Each number is 128 + 24 x the weight over its row's rms, rounded and kept within 0 to 255. Layers, rows and columns count from 0. Numbers have three digits each. The size before them is the row's rms in percent of the matrix's.

# layer 6 attention value, 192x192, rms 0.101, rows 0-144, columns 0-95
092:124155111103113108117143130164131143145148167128107155124114144093126079119154133115122131134130129112130114174154073113116091114155123155100113097090127114116124135116206137166161126173082163136145132118123146145126128109165087085092162127131129110139112138152112107107148166058132133123
102:132106134131163090110105098142162105092135152138122107052123131119160134122124184128092153148130092141140092135125109146083129091105134144125122073119128098105132123117105162100110090103175132201135133145134154111136162125090168149134130156077134153110098128159162101113102183152114146182
101:128118163152111135103134090143111147143120154161113138125125160107147110127126120154115095072121158112071116117143135181131171152115101132095144118083128121074089140117121121130085089123126170129149139144099138119131164120125141147146166105135117144114088121125118160152099121152137171146
101:111150121161112137162152194138108100158117090118123170124141097137148113159126128107084153154109151115079131144138099138133100150125112173099135118106137155100132106143133129132129108127136132100149139122141122126121132100125135168131126118120106104105170119131145113149143074112146159116
094:147157140127129094127103131142161124114129139106117143120119170114125129147156127183106105131134173121117136141139122116117168123143073132141150129141141149124089123095159146099134128114145112106075116147097127133110139136106144146129130143130112121139128133158082139123120144150122123129
109:106084074134144111099107091114125137121145130144084093143124125139106114147155122128115126135147129097112109136100141120156103174142126124113112116136160153075114118128112134160097121124140125140125138144135124154114144121141128165089137108122147106130165094112101128186161091087147087157
101:159120115121114144112128109137110154135129133109116152127086130125118108105121161136078094094115093156090158118085157152086134137155107135120103098128128134144144170136153098140067152136107122142131141139097139127126119136122134094166174102088128103136115127152100115155085138139141128158
097:160135065122163121136089138122124118130121117129094090119117150136127124112086130120106133107121075130108129099117135153151111123114151135145088122180140127139144109136113190129177149126116139202147094175102096145130150132112136146114137123142117122130121129140112128115148163158115121121
102:088123103108126142139091119105151130059096154126155135120103118135106153147137102151099139107094139146123139091097098064144157113126126151105113123133113083158122069132130120112115132086110177127124117120161122085109132134107170133142079121098109142178138158124105116118112145169116138135
100:102122108126120148119122114104171096078144105066135116115124180090159146129151149118120141126112152130111095161148134155153156115102125131120150145087096139103129131124136084120139138167140144107118153152090121146120136110107099087097180132132124098165129130113142123170104138113146098094
104:104150087103121145120115109104096098135098138124179125131113166135156167110104080128106166121150155104140158150126139113085130151120139133165156180123141104143099129081117171145110121161151090112175158093118123106123154164156155091116093114134126136140102129152111174105117116153130114146
104:134129080115094156138147113061112088126128148141117115116101104085124149144168143109109128114160100145158148128128108115103142154103115117164150115107151096087142129140151157117139164125118152154173179138107090161113143153164119115114085129130107122114111162166121112116107121156103134146
109:113143120138080106104127105067157132121143155120156112113069168123149139127134112106142152122100153089124101077145109164160148135140084105136090110127116144098168104149127124117106141074165153148107116167152112124157172115090123137075147129144131132120131175171120113122132129149070094091
102:121098150126128101142112132113100116110123112190129101110114162091068116168177083123135145150159157101159151127147144123101141101116171136150174104169129129155110115124136157146147104147135134135119129160124132143136116170098154126094106112106101115141078096121158090106137111119087133121
103:118141117132146158126089076146134148169130158097149110140145144122145070123120129101151149124137134119146128190130143121120091130122145079143114133138117108145086128095111146157191165136148142126172105138094125160141122137155115139172144135173146116108124130105114148109078138101120110155
099:151148137114153092087148130140114142099138119124106146140170148117126092124141135138085121160109102120153137134125143116119109121145141125152120139156131137118142118168137103122160109113140122137120128104109116124125095113179142090121141083126156089113133117135153127088162093089169181089
102:107127125095106118149128088101134120105128122126132112137113123127106099143146165179145130090116163143102139111126126160082137156126114167159121144131141137152116123134130107131111149189130088119165144146161146155115165145100153104148111127128107106146133145155129089104107152179102114137
105:117139119174111141138116111113112142184073103159109113127154086091148120131124113094130090094143134100115147140147161085155123125094131145094162116163154108127103155136160128176161143143104096134165118150148156076119129112115138110125140135137139171130136127093124133120134112114150110125
118:144116099075141076141134135100123117094122134155111079116081123160085154115095146134126119092136070126082152093156142145144138134131110089136103110138169120131096128131115081131099119096140145147187118094140121145138131147151113131090107133115152160124131163116178089137156153159087172103
095:139114087140091143117146185139111135132111136079118134120130127120124079085134126093089119123123088134084134129154081144178118117113122103144094119162124116125189123113124141113123147130104159127122125099115130136145143101129163116138112111200119157110094154142092135181140124127095111149
087:139150110100089120129101158110128102168139121121132124117133140118163115125136083123118103119153079127128118183133183102134119142124121091149103135161128127119137142152118164129145146140138111122130140156136137088136151151126145135085121179126098117170158130120134144122143123140097121085
104:128084122104118095113121111164159110099154136079120133099107159109111117164126149128124124156135165158117121125153076110149079110148096132149109127143101137121129144194109167104142142166080144129103129124167143157133103140148141160129116108116121116125153096133131124148159108156142143114
096:121088139117108123140142143146126113110172097214128127109134113150093124109182160112117130163165100117188106130127143160108089112107159143140091156126134130108113114143136132096099147185126121156143110101138144110103133129103117093137099106095148150108146090109127149150097092143153194133
090:138116109102101096108178165110152164144093094108132190143127132163121121085097147124119144135098083092130129073093141097151145147140114136145125134118171103110136105126158107148162129116118172121120129110147108097098141122143165081132141151139140097113149156111131145150143147118196117097
099:116130139139159126166149150093145133100146111088122137160160127084116150111109139135138098116151136178152125105169092138138133129075123135103083165167109143135094162175159106137107124162141122107146130136112112110139105106107102101098127101165086100132099108165083116168111109098131124085
119:131098111091143110129093159085151123107135090098108083096138083170103150121099116152126080159082121087137151113089172146131127109145086186155130138165161092124158096153118125088086146118087095159096104139131111142154104137122155143119127127119115149141063133121140121158146109165117131126
100:147139112142085120171099138143140135124136147127099103097133177123118128117099150128123121173147133157115128131123097166154122170139122162130125105129097158128144142115100144102118133115155105068134111150145111118138118106164122133116134091181114132142084100114125126170113133153095129123
102:102101183077107168154120078151127128116150134095107123086115101144129108148096135128140124160108161174116173115139113129131130120140129143097099147124151134177124061147114114130110113101120164110120124135153150138092140084146122121117120158109151131083169078129137147131132149147093123166
096:102151105158119116151110169113110137154138163117141153107164134139121137067147116077164138133125124110085116131131128148149166167102165122121146152150155085147134138118113184117150107119115096125103124132130128104128145143148095156168164098144163109177147147107113124136151160083145127138
099:121135109088104087123118152120160160085111194091113136097141159136158159094143108127106150152132148123103149106130144135128128146123060168154180106135103144151116104135085118119132107077125080110145136118092145131127150107142167150136135098131127101082086138142128158120103104148107091122
095:151107141105133130137114110111156148152136119114131133114128147103116138146144115103147158137133107132165131117123100068110101105120145136128164119138137142166147109127141124157187122153123049118149164117126151089133116106135147132092092139111128129091127128184130140106153129123178123100
095:147105134099151116125104149133143089114154081153094104101114179164113159133120126130138111164114159133123160101163102086089157122119158173077114114123158137123136107105120152095144184139129070154114122166143111124087079098141178142179111122144127133113123146163162060125158133121146112142
103:149125127115143109146131112106106126107125131162113124129099134146131137150144169131142104105141106140117138118145118138140127120130116166141089152153131151120106119149156142135153085072119115156122097099124161157128066118152126121100123125079154163100086065104178116128099113183125132120
100:115132157100120117134156113113125087107113139102110138078164133145114151103140116161109131104145110150115176100126123164093097093114174120137091126135093164113121085120123094145120139103114122069148107144099126109104151158115102096110089168139120091131160130147107080108181140131107104164
099:120151105125148139161096104126156092143085111156113109168140191144092164145123117133175135139177105139161112134129104092125115137118185108126137119135144102106141101075146113063111167156135125122121122123107141144110131178113189115105128121135128144134138115103134141144104113116134121143
096:111132141066100118128180154126119093114120135138157097122126114104115105139082133102135143095109117127135146077122120157147108105079138159125090158117175153181117127114125129113124122119086112125153089103121136123103153110122117133137121128121148142077131132107131090148146144132090156166
097:144107130155113111119129160126160161162103140130108118105099143142141115080137107127127142097146123082126157130096150122117129148111128129107147086156092094133153102120110133149147130135104153117094137140104132094157157145185131133130122130110128173114131148179141195150158145143133150098
090:103084122129144160113165095098123128108141127111115170104109170170110156098147126125186120130105132146131149104155118114137120104126136113143126120138108134160107105123154165096184125151060095143146113117116080123157126121117149137128137155126167143121153109179157138128153122117109162117
092:136127126126106136160124141128121065130148098161142077107091096123169143171122151124111111150108144149111148114128133180147156093130107108133097126112140123140133173103168106128157146155140155118118195100122137138138162144099114159112150105110098148132140128147151077168137111149140159107
089:152117134105118169117139111138122128144148127166113163143144138166096097118126130119091117094164172120128102165086135117127132092113140154083114109100104106126118098164128140123104118166122121117108147124160114124125112136124161137150157149135084164087127158131115175115135105129154097106
110:126133116144126131132077165196117139138149136107165166122122108132132112142107120158168146154145140125159114129108183163163162085116152116128132148145106040134096136113107076124085130105139105137099146119136110111106116136157153108107111159110118074099135135103183107129090124136133113140
100:161148147150100132124148147142132100087120134108099152149103147137099141127161132144140155183090113147160089171159129115152091125110164127106106117103114123110131152081125142092135122158113125133136121141127114141105108115177110134111148112111127114121083117075098075183139066097144164095
093:124162101127124096156100128133098127124115137127129180107186129131128101132106134101140133085120132122110095109098115085071143116117139152117142105136140112113100154141166074104140135151125092122139128100114104138117096109164152118159166128111159110161101120111110086131140113125121133165
101:144129132066125104147069167114113143161118094144144122118139112104127158148128112120137139118089101125160111134150172111133117127147139172164137154157162125157122134093137098078123106114147103155086173128170121126104139121120182117138111144143121124114096151152129094141137142108114137120
099:158157154119137087149134209119140119108130096119119152128138114109107135134122136177109127155115121105105122137153096099110152118110123117141141132129146155091126096151134117106168128151128115109123108172109074143118097106072129153115131120158093157144084164126168107108117133135140134145
113:133102116128120121073145153165131167145113082123143139127141115104114119136131075121113123120153171116198146150145117134108140100060107145137126147155101130136105129168098150163143166127143117139114133139150117101142145153062161121092097165148136109107128113152126165112121134142129102162
102:102118132139118148135128126148102155141159089176167133103135128154135093155134104128118132115143188139130165119164102114153132116110133106087084171130119151135141142139159105137092157100166121156078127094157155201110113198135136106190092141147152119143145172130127181116125133116129092137
103:136103134128135082112102124120155133075120138135104100137127146139097184105156088140117103101153087123164159104138144109130134161172125178133136124103126115134127139166109114151158107165112141133111143152125104131162128177121146163131137121141113127068125158147154138135146129147103136132
103:129124119148149115121103124115141101143111098129132132128127118128086093097130113120118114124143168102152112071114113134070114115120111175123130106112074124092107148116113117177156139175154138099135128108122091153158163108124130130136113178103149139143099134086156127135146165106140146091
090:105139123124102122148152135122119091087156171094121101120099125158110168095139154168113157115153119125166139133158123133092139080099129124147101106150151159159163114140124113152119104127136099142154112113103131137154128098167138087105114086130139131123097101146135092135087122144140117131
103:089168120136143115150171117168097123117128147092119129131133120167121127130111174109171170139089108146147112149057171082116129125157148152158112181115125122166161087100145102102139126094117114138181154117103113113103118155141120159136145153152123124134141152140114145151106122138147164117
112:109139159114129144103077105101114154166156127120123122162128162132139117141177119107095131106148118101119137172101138142122164107130064138141133152113137105079109115119138140138082170083166134120158107122154132119142193124133095143113131118167111138125120174117151100159112118159152133112
103:147096114128134123175111133146181106111131119120100075105079159145158137103152113126140115087103111138146102102137107140110122192141138169139130110129131136126116129140123127127096101120110135170110108144068096103153124159092093125101126133089121109102175140123149131178105118156097120079
101:109115132141145137097156090126146119111148150159092140115113187101137118124138147127155103145143100142124152130105155136120131115161130149103116167084142129152090170125132115118157127089114118151178124167140103173117088141136114133112117109122150156119137094131127147167132127104098127148
101:129155142138142152100137110164111131125116169126137155123107151129083100119133102114126122099156148087138122125093143118090119108127182143109129128111186148111072126083124158131164121125138100113149170081114123107116135118138150108128086151069160148102154145142127084103100085102112120135
099:133144135077101109133090127104160091126114145144090171179159109119110149101157168119154130157130134116129130129108120145131151108127152116070113170118137137127115164152152137109122075152161100109085108118180120169131138144160140150114128133097107162140189116134142131125175121154147118113
098:120156137150121168136154140137139113124104149114110130115141152131181160107095107118149120147126115134085147199101136161140189145147113137163097154139100124142145133132147139160114137115103096112135148106176151117083140150140090140094165108165137086141147070143076155197162164117132150096
105:122123129130159095139106114155132111103132137099164125126139162152141118157133072135116117130155159116127110156111159164125170126143140087127138146106117134176144115116156112152144156100145145126097097142167114125150129142137102145112141135148120137155126110129136089165118163149117143129
097:111149151094084122126120096143157122142139146186151126129108139124137161078117106093120088151117118171119131076086163106100131112124135135152126143145080132148080133165112129111139187130146096137152150127178152135102133146139118127094121123088111136125141165133108121101118164129125107159
095:150139134171132142085112122134112132124114105146166145144098127137161133087147159136115120145155155158109074135193168169059107142129140105145128114122178128119108154113118097107101124136176133128115138108131117165151110112113158142159150142145131113148101122141131135139105107175115074134
100:159139174159133133108117079147163157119142114104121131095137114159158105122161099140148110109150131186136178115144146162109146152116082115118097075130118135125172110115153132121134157167132130130114125128099087124151130109132131099139142088186138125133098152112124143154133117155169081072
102:123109148119148147146113140105123114138103143126089112122139152121128094118119144148128138166163144145090120128109100152121120156126092115098117087146077120070124105126090144107086106159134128168110140148151109123140160157090095119163122101129115155098134141189115159164111128165076134126
103:114140153147102114149135164142160153139113105119117107159123117152104119098107147126140185088125126136078120135130138099146149110091111095184139159125165128144149118136117152136180112121090099145159117107154165111112126116112101133114112114169149086120144118096089148106074145116111130123
100:142128128152157112145158116136170153144118123133122158154132164113133125119102102118150115154118121158157111100136109125120133097136110169119081177108137116123119151142140102112127094149090150086219117082121114104112126151161164157144143143154143116126126122147115118145129115127149208101
107:121104100111151090146150074094144124076100146121115106132133115109116131137136111105113135159133135145129080095143123175103139178123088129112134112076103112166154138134123116077144111106105105178126122121121140090167085116141115149127166102111141114135135072144119103165179129167132165122
102:128128122140123116104124115129124113121106083146113122131074146085073123148089138134114092157164132137156111145145173130129124171086044105143137125112116147124100121129101136129190113169124139104104112117153127130134122138140131114160156126141092120159076119076082115135153136176145146128
107:167115137123117139097095138168118114158117073122149154118128177123136126105120156120158139148153139120117118162154127084121149096081153179119167110104120135128140137118126140124122123118157143157147112152111129104143121131125142178125142133113117166141100140133100103185119091115104100130
103:104122095149154107113167157137129089069160118127122116156110144161153131112120163139144102116125119160139113172140124163078172174088167160123130147137100143129100140114140132114151130102100137117107102144118087088118123156096113117129139132114129119156084124156125139135125134102100103143
102:118168130153153122102141097169136146146151132150117121154132122068157183082107125103126128125155136103128158126130119144104157125123146115126165151143145152069133137128149065183119109112129143153137123126137138125155123098087115143134096143173112132133096124123123138200171149131131143115
104:129128147108144122119095135175167110107182102142120126119156166132124135140098152120132116134138097165123103135101141098085139166159142146129151109130139132100148101128149174155130062145108143136137126135146143119144114111129081151137120133095098150102149107049112133138151129184084121100
103:148075117146152133130147127115116173107079160080164139122120160122120128132130112166143153153142165134151152111119116107106140109130119153153168106133160122124101084107136099141102100151125084151109152113170112131118137088143123077129132127157123132143166136122071176156129148131092126121
103:141105157117141128156147124159131136169145116149119089146150158111105126134099160120114160149185148134131117120115121121147083148124111158141138114155103140113147105168167097121075176162122166092122139124147113122117107106160122130122093124102136145126132091163139152139111154145123156100
105:134171134109098159131186123156133134133142082153102164105147112143099109103159109136108117176107074117120134120154126126101141125119169132129142147149088134160067130115128134125079124097097155105109104111112139137116145089144130126125118137092090132184129108149100108129150146128103106114
110:138108136131134107107145101136108097118116114113128113114089074092104159151139167137117147113112131145141114119133126124089152195113126098167183151104125123176182125100122156112165143141154184122140095076132119106163121129154122131136098109092118119090123109180130136144118158108128094106
104:133100197115131135102156129155093141148139082151095087127153134107113153109099122125122127106153077119107118133105105139105137153113147127169157163140118168127107122096078106164122146156145129135113094135135109117150155124122092104124089166155143138072131118108101134102122113137110142126
106:090161100121147121136162077123095148121162106113138127176120118089129090117127139146150132115151151137122142096132124104141085111150133126109127075117117110127161142185133123101110082122138085116129162118131101158181127128152157091133153162084096120129087086143139101161117132157179125169
106:113108145139160090108181146144105130169127116123115065167165160099156087118087140101115127112114130113162141144133163156076111116148129125102083121144119147122119112101189149153097078097102146137177153107146153142127125141164159138094121074122110115113087131126099150145104164120147123118
099:156126138121096158152130174183159125158117122149089096140166118148155093139119137113158123107138121157153109155142160124165122146122134117106102118104116119133077128127127122131154067105130158079125134134072123112139118109120151120123092111103143114111094132097167123068128073109104129114
097:084120080124106139107133144094111113154115129122149157151137102135088111131115066097159095145131148124111146079133117105149124121107158119125122153157097137113115112106140183106132167149119164155101133142113101169132117127146161104102097105149129066169128116102139132089133171128125116116
094:112123109112110131158109149152093135150112123147149079113145140120144126155154171123121159118128126111127135137139108144112114146101105071154133100147140111121123122122126130118131103169172116126122138161159107127138155119169138135089156154156090096143108170138141077132157159157160103092
117:113132137139177128128155085073138100159154158135152126106113112123175120131158146120118146139145119102108151192125128065133120086139160129100151093106179092121111150141122128156135138140097118090143139113121154098134111132091094100142141148144166162132136144120145120127133143133141141103
113:122178083123105128142113121131129122126112200103121145129128103125157108135144137120131125152129136124138103133166158150163090184169106138132091153152105098183099158086131135130149132135067148148131093087111134092122136086153106088118108109112161149160115134153138135133143131086145135157
101:174117157143125115108129166169157132162164133174088136138118124174116097151112135120089114127128143105148158154154128175130069144140109110141097105071105152134176175129137122136117121105117081121116127115138156127137105124194161130099114174119119091152130144135132133104095116139119118114
093:187141119128161139113126090068123094084127087131157123139089153186134126116142127106162122134084120126133107160138162123095107122156150115135098108177133108109123144114116105097111135122118081136094126138119107146139144153115160136097106125139165131092089136130112120132138143116122096140
108:131129117150069169108126153110179112107097127132161141146121115144133164151179107128096089148089115096117128134104117085155156117136148139110153105095160146131129084111134136132110102175094158150128122104117101118157120097151144140105134128143117149132095107155101105120167072115138135131
103:146101081094148127124159141164110126111182143133150126157126117109111126081119139080125140150106136130148127117167117109140142117184117141140148136127149135124144137115106156109098083156115130096134168143100107163122143134149161121139154117115126152122118134089114097134135166130131092118
105:122144123069098135116156197122126124153106147085148175124149102159129092107133138142098116094166155150155170094102118157114157148137145154122100158131117102146150125104116123110138150091167092134104133164107142111081105154160177103126098128117117140135137115109106096146165122160163102127
108:122094181151180119131153154173159162119136141129134138123125086122141113167140095120123091118131107143093110129080120137101115127148111115134157116089136149161135124150129155172135177112125138119124142102131124156092094112117112117116135148107128098165164109094161164123089052069135089112
105:128150112135156122170109110107149078145130115105118130096126135101171138170122092103140132115165140146201139081138134131147143144140100123083099121142097136138130141145146103105091142138107155152133087191121145126074138122125148122149155104098165081109111169122135114135142133117162097137
110:184148094154140139124113099119135124120174109099107162116136112164139154130133151103128116179124076113111136079134143139132133157120168129130072135115117111134155126130162130129145101159149118154137138169079118078151102113114130121139118125137117084145110136117138106077127124131168155124
111:137106138167139130132114092129122068092131104153124132107098144124165150135170106166110138118099127138148146156146115158154140148122142152125148088129131147135138172136150172150072105134136123103097129123101162089118129134116135125139111160148117150095078124128168108136134178118188113080
105:152135126148086115148165173125104122152132122128103149093138120128159078148138139129146113111134138142128133157106103122121163129124122110128149142080131132168075165111161055144133106137127103126088124137100137164116092108116106150180121123135125106128126154151115113117118153157141126150
107:140119108133133081120099115084088144104069093166090126129127214112115136131131113119106136123128094088084128141132114157114135106114186147152116133081106119135084137200129141154153078137142107162126156153110168147165155118137187149137114077149126144129084156105114072168124135166115122126
110:134110136137094128076088135127117144113082094200165093195169132104128100117129118113160112122187123131142128118132121106119136118134136127130139130132126145134107077135096149122124109175143146136093142098160135126137148131120171163105140136140109112151095119161145131093107104141160130134
106:102137150129129126092124094135154121136132153125152118122120112106153158129107111124127129128133101131116104128133111142106147090125166115096140165141156122108092076133132166134113115162172169121106133154163100140105127115107148142177138155164081168139100150124125127128138165142091117133
100:159150109088155102142124126109097139094112151152144176142149122150119146120151132138111081147096119113160092101133114077123109124111122139102103122087119082134168156109130103112152154133156084128137121101087137092181139177087133125131133107122155168153091146139127141080107141132125138124
097:128139116132141148068147129130109132167136144143117149130123114145099130131127144115184132084142123136182131110100132175144155091153129140112115101079155125119177109126127110095132139143098165151122104155126137146089113152130135069117127154093124132142105128136097179117176134115117121137
096:080115143113137181135113082145161141127063106140115126156130150116115132121142119147134134097161147151125120133086105093122088121130088114173169144124129134129114164145119167125083106113107129091132071120148141107112174103142142122137122141128118151114109123155102176139151171113134105151
104:120128100131169110133109104085126155115193114129156148121096134161108102131127060168121102138120124150127115096146118123097165147126096130127159125145126099146096157083158108138122174133152107123090141048115150157130111109156107132143151138152151108082167113133126120128127066112120113127
103:088106130102123124109097136094100098134102106142111146139125157138169142124129157106139117105136112107155142127126119096113122114127109169138125121145115171083096060185133107133087147102179130162127148102137147145125153153121159114124102139178105135120099118146141130142109108161088073136
106:162175112150128121150118148103115100164161143173127132111129139145090120119103098113134134075112110107107086140139140123085117115162124157152127097146142164092129090161144092130120136149104140163113134082169107075066113132127118099164148134122116105120127122115109094132076168072151104142
108:118136096123133134121133117114127145137132120160109129125138104138156118139177089079101101118081160109158157128119121115070096109117104166162127167116122148154147113123134172120128110162156114160118126106107134162155087119144160126077097128093142137087123142105101097146163079149130136155
105:111154132146124153130157120123090099132126122164129143089108102142152140120123120126146125135110159124134155105098138104118121125135067130132096118115163179096105106167133125160091108084173168119120140159150121150126166148094117135133111092143120109128132119148139122124099162128112119121
101:135101116150122120116165120153142141087059105122115175168066155158082117109143096161103133103129142154108122102115108116146119134073169109135159137136153151179139096161086160126134131104108167131118132153122100170139093178123093116104124106149141150081151114130171149151159132113103114152
110:101144117146117136126133127133094130156189141167116113145136097111144142136183176130094125091150142135135132126143150131069128127129085129116132105172105108151117159113145096116137160117125134122172126107149175130119139114119141149089152116167164136148079134112107133094125161093101089147
107:130108122136117143138094102141088163137138137164126175146130070092148139105158153110131114095170164142088105162128103136182162134153105109088127177135150141138126105140130135116086153153161067114147143105127104144105112144164135057124111111165120117162143140126143173102147124108151134158
105:130156138141175113091113141118136135156143139137128125099126134114112146129121110144091130130104128151139103143146128131133150127186182122099130162121113108117104139136125178144162134157162158155121121102111143157091177149142079078102100119149110149147175131142107110106110090131135142124
108:117168099119161181121112127124118154143179131107083146176097092162114150121137145139194098098130112124170139147140125094110109151165139179116116092110123138145127134121118111133107134062160139107136148146155127151128131142114105130064090144119101158128167134107140143108143114119111102099
107:144084125107142091147141093133115125120086150111136123083121122150168176164119143160106132120096087141091123180119136146120111137125139147140132155137149133107151108109122120134137155141116128135111161133112074124097163112090096176206119131151125126142098083189154107124126119158104144130
099:141178159147064127103106106107075122126084134139125166147125082099145140161148102115146179046153096126128133101142179096109119119127142123153151153129180131117091125103141115134147102169167149121123124134118099123170134160135145118116150160159101156155146145119176126111156119143099145115
104:101125127066113108191160108122148113138124169131127132122060086160105170135132114160129128146128137112149125108098122103119094165158135142110135114125117093174139157089126130162156153144127124126162100126138108137135147122121141112107138150128150130122124106170150072142060149103138159126
098:155096125113094135124106131140121153124141083156092157122131106123078132104120138124143145176102143109097103110139115150123173101157121156091143153174136099133117141110131130163130112141168169108119129141158119094155125122144123093141159108136119112124133109104113124097147129123174078152
106:116121104120104132106133154105146119130096058142144159104100110100119131120137138136169107134087162098137163121131129126087183114120111139111118159122096116133151135150126107109170117155108106158144125154173171106177149101125122136160175122126107103163106101129115119086122098131158128128
110:121093114141195080079121160130120116099129119117156090117076141142129176127127118147127107131108137118103122121093171159138095148118176127119117114121149118098137118123128124160098140168135135153165119147108102144143190133141131096087114126106112134108086088130101121140135118098102114162
108:083107149140118152167114118147101147167131139131118124096118105106139112144138085184145105117116153151138143117111097109152123127137141129169128114119130103111105096158129079175125128105126076082090144122120143092082135109111127145128137147158113117116098095144098119129118104103088074133
096:121127110127134143130106122114099119132160127118122093138115139148094111181103109125090109114152143142102149071148145062131078141120119133096132153129121141114141122148126151126105190122140088125143099108184119099111155142166110091122161174113122116162132112155122115116156113181160151141
102:126102111088123142117129116175150156140164123147141082124174151155111112094104138144077114148110138139115115139123163144157131139144154110195102134132116152143134130125136101114166123097120153096121079136124140136168143101111100131142085102141089118114146155111086135156169127149121149122
100:186116150115163138101150158152141144127105161144122129100155159147137120099125103095124166146119125088126108089110129105107133132123138127132104108131122133171132138156124153148138095092146075101139136095171106082115160139151104142118100157194139135072092104107088131126138145089080163097
103:088132120160167108118080140145114153122134175144103114117159144126130128090185119074135127157097134131125136122095143118132187125109125123173161119132087149133135094166093103119148130115113121135138151121129159095105148110149087188122153097164142127135116132106110155137110121141132084126
101:120134132138087142135102132138146117104087143153160143105073158166073160119110106131135146144101132179164155120135150158124143123153120138155060147184144125146107081158128136154173154129140089169108122099120158100123128147104093158096125098086089148122122125127123151152125095158118131094
109:120101103121102149109124114074143135110113164094120145116148088190124137138166128132141100136146124136132169130079148154128153141088136132120112080147112157168166107087120118156146166125133115124117078137104114145112119128143134133157134166112138121133110088126107138126158087160113095090
104:104166115117105146201150134086073141141107170100118091112100083118106113100115140113144102128096146166119109125165137152129087123081166109139115103134146134129170107158190158123151164106143123129075121118141124148099131130136135132162130150119162142125147155135155091147155127143152184096
103:153142153120131114121154110128104133161124137136172116140133140114144122163089121187109127124152162130132154169130113109110119101127132061144118096077136170173107106099119104157174088149155091072118136157108126137062144106122131129120181138119136154180141122156122107155137106150128107106
101:059141138128125116140117103104140150094138131140130145134098120103143141147168114143130136112107147168143102125142136140108155154158043106139084136129162150168117120154101093131128151115112137130128107128101141140104109111136105173145119154156166157168098134141132139100142113105137129103
104:130093127123108114133121101111085125173117101156128126110104148134131109158135128143141125145121112083094188129146149068126124088129122129149125165098102109135095122132130112097110101125151101116145161105139145120117114129136143134140134110133111161094131150099118132122090164174134129146
106:152151141106146149173144157097117128109082110141141127129143137141142154154113125115120121125158193114138142120094168117143163141176060158163132154144139117153079127165157115172090111148120089125129118112123147106136179159131165166141159111103119130150162094093090132130136108135141160143
100:120085102177097101144130164113070136117134132109142130101118161084135133107133166121134116084127107119113133111148141203106127124127132090122110118153118146120173129141097125132122114147125105175119151160096170115187111132133109134112118118117146158143129147128147108094154143168153151125
112:111109133123141079107124119136124149159152142137091087105130166124154100143111090133156100178078100121095143130102117161106116142085127145120138145085115106141135153170103122099131121150139129090084103141155138136132113191134155161117126135138092147121133139131123102175083120129095120151
120:142154106093164144117164136138093107094105177157110121157078188128151113147138132156150128096138126112132133144142161086107160121135126087132107138081121117174126133102129060141132088141111117164140157147070095119105144112142158134145143097126119155105116131139103097082058162117121139126
096:149126093138125110128150113151150154107143120074164172155134131098139138146104140172125082123117103091163108087115142127197136179126125146184127105124127170134134111106124141150122143126160114124154112113169118140148176158143152125128103155123194116147122158155101109142139129111175119127
090:158129130152136138133098109117140092155173082103123139118164096117110102119142074129110072121108142123164157112129120128138154119158133148122102119142108156146145132111147091160152175119142153146142088152121146115156197139156152123151120090126109153138102143115114112143124094164120162085
086:137130132088135112138122120104170157097095129147096110134116116143146165083127106127127098123123098135128084157113132119143085114092087073110144162132166126097114081121136146110118118132145100147126151081120131109154120142118136121105123134145119225131097083119166155121147134139149101150
092:128109102133157132099158115117158137136101103092179113128128130126086140168126107163134150159111097092158143147139145123091126128103136147169131103125166107203194133128156120159185114123119101148115140107169154142129084088107152121148141103130146161101129132143136104098126126098150135134
092:137154181104143118119140100107165123113143154134183113121126115151112165124116148142150115170131091152169121152096151177097129151140122179139083141133118148122144102110146135084116092103151129110157130109119118144117177105154121148158114172125160149123139092110108092146093134117129153129
092:137118118128120155119110125141128163134099142145118095121163145132144176118128132084127067083120135128073100124120131128142127084143140111164158159089154145118120150097143088130150173119135103168113157149099167108105086058146173117141121118181100140146138099098161100133098105115149114092
095:135157115155107077173139149153140133133068192116149126135139091094123124103149110102092088120117160120150146101134148117151126147171158128133146114143127122134124151122123103130084124145112135169122153139133151129180132143133096125110149137148145107151104103129091114129137149088143132147
097:176112121100131110123158141141131120164110070083161101134107132126162074117160089116165121148118160123142138118114124130143115173142152136137096138142073157173109146156114144155124127162133112128146091122128138127149130105130085094129161142135137095085130127108122150117143163095143133148
081:118133092129070132111184129105142126143150145158135154142125124148141141120117101138096141155151122145112119162146112128126150125089095153152145160112097120140124158091149158159173173118144113097127148104133097091096088118137124109122129066096151129136094128125114158083151097113137152115
091:103077139141150151139174098144099131133066135131103082109106143130135110140152144112163109169130140172181140078090086134119133136154136114138164119122168129116135137111108126142163131137147104116147121132099166108117137097116131126147105144119125104129121092108128143139156117145148131142
091:157114146135136111112120128124138103105152102120156118157109140178123095089101099152159160130123132120102104088147108090158135097142120089096112154113164120147168137111137180152143149135103148092146111099127118094134132131081108123125119123133156172161152146124156119136152148164171141107
100:101131153144144116148173150172126144122142120150122101115132140133152119121129130123131159163107136147130113108139112150121126137140156184109157118110086152162129132117139091118139105157124071125144143144167130122115122077175126125133175153128121101125114151129110142139109118125132131133
095:149073143184128162098122092138109100131115105157173104134061118139160077128099091137141133138110124152143124128107156099127117150172115109131143133168133123176134115122142159138130143129118147119182104115118116107157115129119162115182130112108106171112156118151119123130107109122134114125
096:143096127102151127077085143127140109169168115107133131141130105101156134175103108142122066101137141140158158071122126138142163136162123107153126130120140162125163120117126085129107132108134147112104118080154101128142152174130163119085121096145132117113145143059165158122119146127117106132
097:125166128166152086158144161142154109128127137114171197166132123118130135112128099129143131155163124071136171105110174118123118077122191109145143159162104125156105116138099156058141131127103116119154109136143144092166112116167150105154165120155171134101152102150060162128112087120150125123
076:103179126151174137138134097113153089165113120109158147133162124117156124139124137103133125167108146158134149110120133167113156134120094110139094098157107099116135177140140125122114162125128107127134139110127119115114105127096152131172158120143162115133104105160144147085158132158110147204